config.toml
n_layer = 8
d_model = 256
n_head = 2
n_kv_head = 1
head_dim = 128
d_mlp = 1024
vocab_size = 8192
activation = "squared_relu"
norm = "rmsnorm"
norm_place = "mix"
norm_eps = 1e-06
positions = "rope"
rope_base = 866.0
rope_fraction = 0.5
qk_norm = true
attn_scale = 0.0963
bias = "none"
tie_embeddings = false
parallel_block = false
extras = ["local attention windows", "gated attention", "value residuals", "capped logits"]
init = "normal"
init_std_qkv = 0.0274
init_std_o = 0.00686
init_std_up = 0.0274
init_std_down = 0.00343
optimizer = "cautious_adamw"
lr = 0.000654
beta1 = 0.9
beta2 = 0.95
weight_decay = 0.64
lr_head = 0.0103
grad_clip = 1.0
warmup_steps = 535
schedule = "wsd"
decay_fraction = 0.937
decay_shape = "linear"
final_lr_fraction = 0.0
batch_tokens = [32768, 65536, 98304]
seq_len = 768
doc_mask = true
train_tokens = 342300000
steps = 5466
dataset = "wikipedia_en"
Each number is 500 + 40 x the weight over its row's rms, rounded and kept within 0 to 999. Layers, rows and columns count from 0. Numbers have three digits each. The size before them is the row's rms in percent of the matrix's.

# layer 4 MLP up, 1024x256, rms 0.025, rows 404-445, columns 224-255
091:421536509530499541482532535536481481579464438477466466451574459546436443438514501484455532512479
110:472460502435538551503511609553451483482527483507506553485506499502450422574574530483482492498461
106:495506533485521451397545559530528524510497477483544573571543483551465518525492579405512517470532
099:563455427514486493474501462570487557565496502510518535483576481478470492521479531465443529503437
106:524540421465522491486546559485493470492465472472555504454560514530528502530550463500503448463494
098:541542450517452476520516468496476547577547450444500493518487445497516490439510512450450496523441
107:454572409544490485472494492491511566565556455503521448456449518512460529445493491453468507556489
103:430513540510537475429512496512513580533553543440429540533495455557475563408395404518569471553527
094:556426508544490494559535423457486524481466503538518419465488550559399520516551495485547548431439
090:536481469458515532458447486490506501362425544466483582497555480497513485431486549482511391450467
109:518397506578546450422491460543485497558494466505433496447487552533523528513485512466572511408514
100:514536434438494486498509541570490601508572444489521484463531503556547455486478454513455466447494
103:508458423529554545441547491548493478488515600509589554535501492521503514502477591495452494430492
090:431488537494465512420460530493522469498497471470530491524479542483497483453545575514483532445398
081:441537478506479550472527447439487481452485519458506570460464602503509487503483511502483506509465
123:441444468535481448458496499574559459511450541491482477556498469469500543501547521529504522490532
108:486531505494457495532552541526532427526538485556585488594493456470539521525526552546464503494560
087:478560449542471551461509563464500506501545488516532505535472535513461516480497542602455513463477
098:588443563448523503508517527553503498452534609531543490413451520506464559452529520524390440568431
109:514457466464542490564493547512530492490494467452456559472422430515484591539476495440472493583459
095:505461421540507495555551502489508496415484480566487507537468459512383531543508450507433549458501
073:517435540527528528494459492509468556440484518411491433526439508484498538507482558537516469497478
118:520439534508446551498493493446480494491437488474446585524465432510549491427482525473514427451489
080:470527451504484550396621550511480442536531497515489518477475485529490471454537482451444530459505
114:494501440479513530461478474512476490490475488480515509431493494553530424403471456499520512590541
100:454522515490484534533518525431534446417480506530484552479458440531417511412466527487484488522473
106:487480474514543431459514462529496503443552541473498455436479452508448442533432511499491514541504
108:537520541484472470493532491553559501516470615472508500472530506534551500488452480457359505470500
091:515449488441431523442510512535494483452489555523543526453516438499576524413529464392454485504494
105:494550506478472552509543467561509553506506460549522539486474436569497453491510491492519477480475
106:561410521483528506482495485560538472459541559541536472467438476494440577536483505492450490497502
103:556438490517571487447506567506548477469514503557524522512483502439450552495463515568471536509533
110:462512456501565531436443557528523575549461467469520495484464530471457519423481483466528469460526
106:509511464405494457511542494496425513455505544499479524436445430542533511513454513480494491497560
096:430481365513507457458486546540539490516446476530542498462488388542485563454476551483445497503560
106:481523541492420419448502514499518496471481510476465492538440483500538592486537462536441560539494
097:514486483517540481456500580471518467501509492522512527518518539494412532460493479496482497536458
094:495534487440552514445491460436464473524576476525545484515419449470494523396536501474486523599505
099:488524475506550502511487583471542537573476491520498485472433446557524551511541490530493478539511
090:516540579566524461469511482483467481496485482478530595568491497489487495550515505574431476468565
102:457523448510527461539503469496537523531485569450495467592498380520481584520480551547459461552494
101:443440479492517515517516458405469531500512476435508459477522475453492455510523546460531461497574
# layer 4 MLP down (transposed), 1024x256, rms 0.0207, rows 404-444, columns 224-255
095:567463470519440486498505403480558466481410474520575540537486440511507519470493528483425398449489
112:507516477467496446458487410470460540516499520414553453531466490411449490562492499472528432520549
104:490484441491470463529464473544520551529564545527561528490465524424564503479476421488478500491469
095:484542506469554490497522493485565530465439562483439529555553504495514476503485532562528545520543
103:456495559508548554491500471478471541501537481420568452491463497499474516543479503437450503514442
102:528542480517408495468509454523572460492491491495475520522523510497594513402536575526396547526494
106:551508483518501480544433515408525438523501475533481550466557530486519515482456539534434443552559
100:527498524483488451534459502529535533518475519551439479481497432426548491518515551502548488495528
093:481517483477447524485518548586516434458504463508478514504487450517424518475511465492519472554602
090:430512495516511574497568547511487542514553502534454474435501433573460478483447423506505475465478
110:518529494480476621490469502472469564478498518431527492504490474501456508570506514504490461532592
103:413523524533490561479531496495551548492519522488477547485505543424496472494530549501484507500490
110:495435532487477462553592430471512489522497485514513513478467483447464452505565517503434504481538
091:461516468502476484457501465536466596507443521517540518560405479488491488476524471514533533468542
079:520481480546534516500457530455513497492485405548521550431475412476490474470532436539504427508516
102:442552528551441473497512584507500511487548536519434484565591415450558473524498504524573480555494
111:531494489509564494518532459427459454470482375515503473518554410539490477513483412481569491435506
091:532474505477484501500612402547550545476512529459441506477509483445477460536579526470591500457480
092:445510477502468482480466461515500505562485486550399512612524471482458506500521477524519562475535
108:509501512517498537523432404504522507486520494466417472450507500428533468529603496495506519547470
099:491573458483457536502484487492436515524542463536509539562411533500509549502505481445417516486498
081:542507513451478550481521519501503515506525479514547510464466503497498442498500504417463534484509
108:498469600466439545499430449458467440497484491502420484494617490529556436455502514497532507460490
085:516453483507551461521539476480469509471481485532541440538481455535426492482500511473471445520422
111:518500521560441511484479525500521434531574532429506447487516462543485592506456465515387535480451
101:494514516583513502488493499441494419514500433512494488471505573556487593480563425461489534416483
107:487451508477488575495613530412421491491519538470577521473466492485521534495478465525494523497474
109:473473596476540519544551499526414505417474484456471390592552477508495572510457430483481513469454
083:489469480482520484478494479400471532529496482499519489507448551488430547531423494623448557464533
103:498532549535538521519506478530469515479490444432565520436499542389450480545543463542466513517524
102:466417574395472496528490539497526529573441505453461465477538461473576462538468472521535473486443
104:473518448454598503516488549536471479570482571481505473501481479445554452481472486541488530459510
115:500481504502468574520428492520494489540529503491486491523498549512538499477512577537565489542537
102:514458501512519532491479483469503539483491493497427513548501531484554495475463486549585518465499
094:530459454469513456505499568571470512421438477442515507516450508550470521517516574487479487489508
095:512491514436451441497527526565502548510504522569451562466523516400457465486437507498535519462473
100:487498535386565463504507496547445536503544507520453519531523507508560563511502467594482514506511
091:487457501407486434557519508539484593445555479496491492499533530485487478558483520464449476466412
097:502518478559468558462458494560540518530565472538476481437450474494475517542523485457475502464515
090:480541497480385422476536518482521543539524476489439401436527423520524446532493449497544476506483
101:595468466506568496471529449476488461436531493587454542502419593461439518512455530470499452459548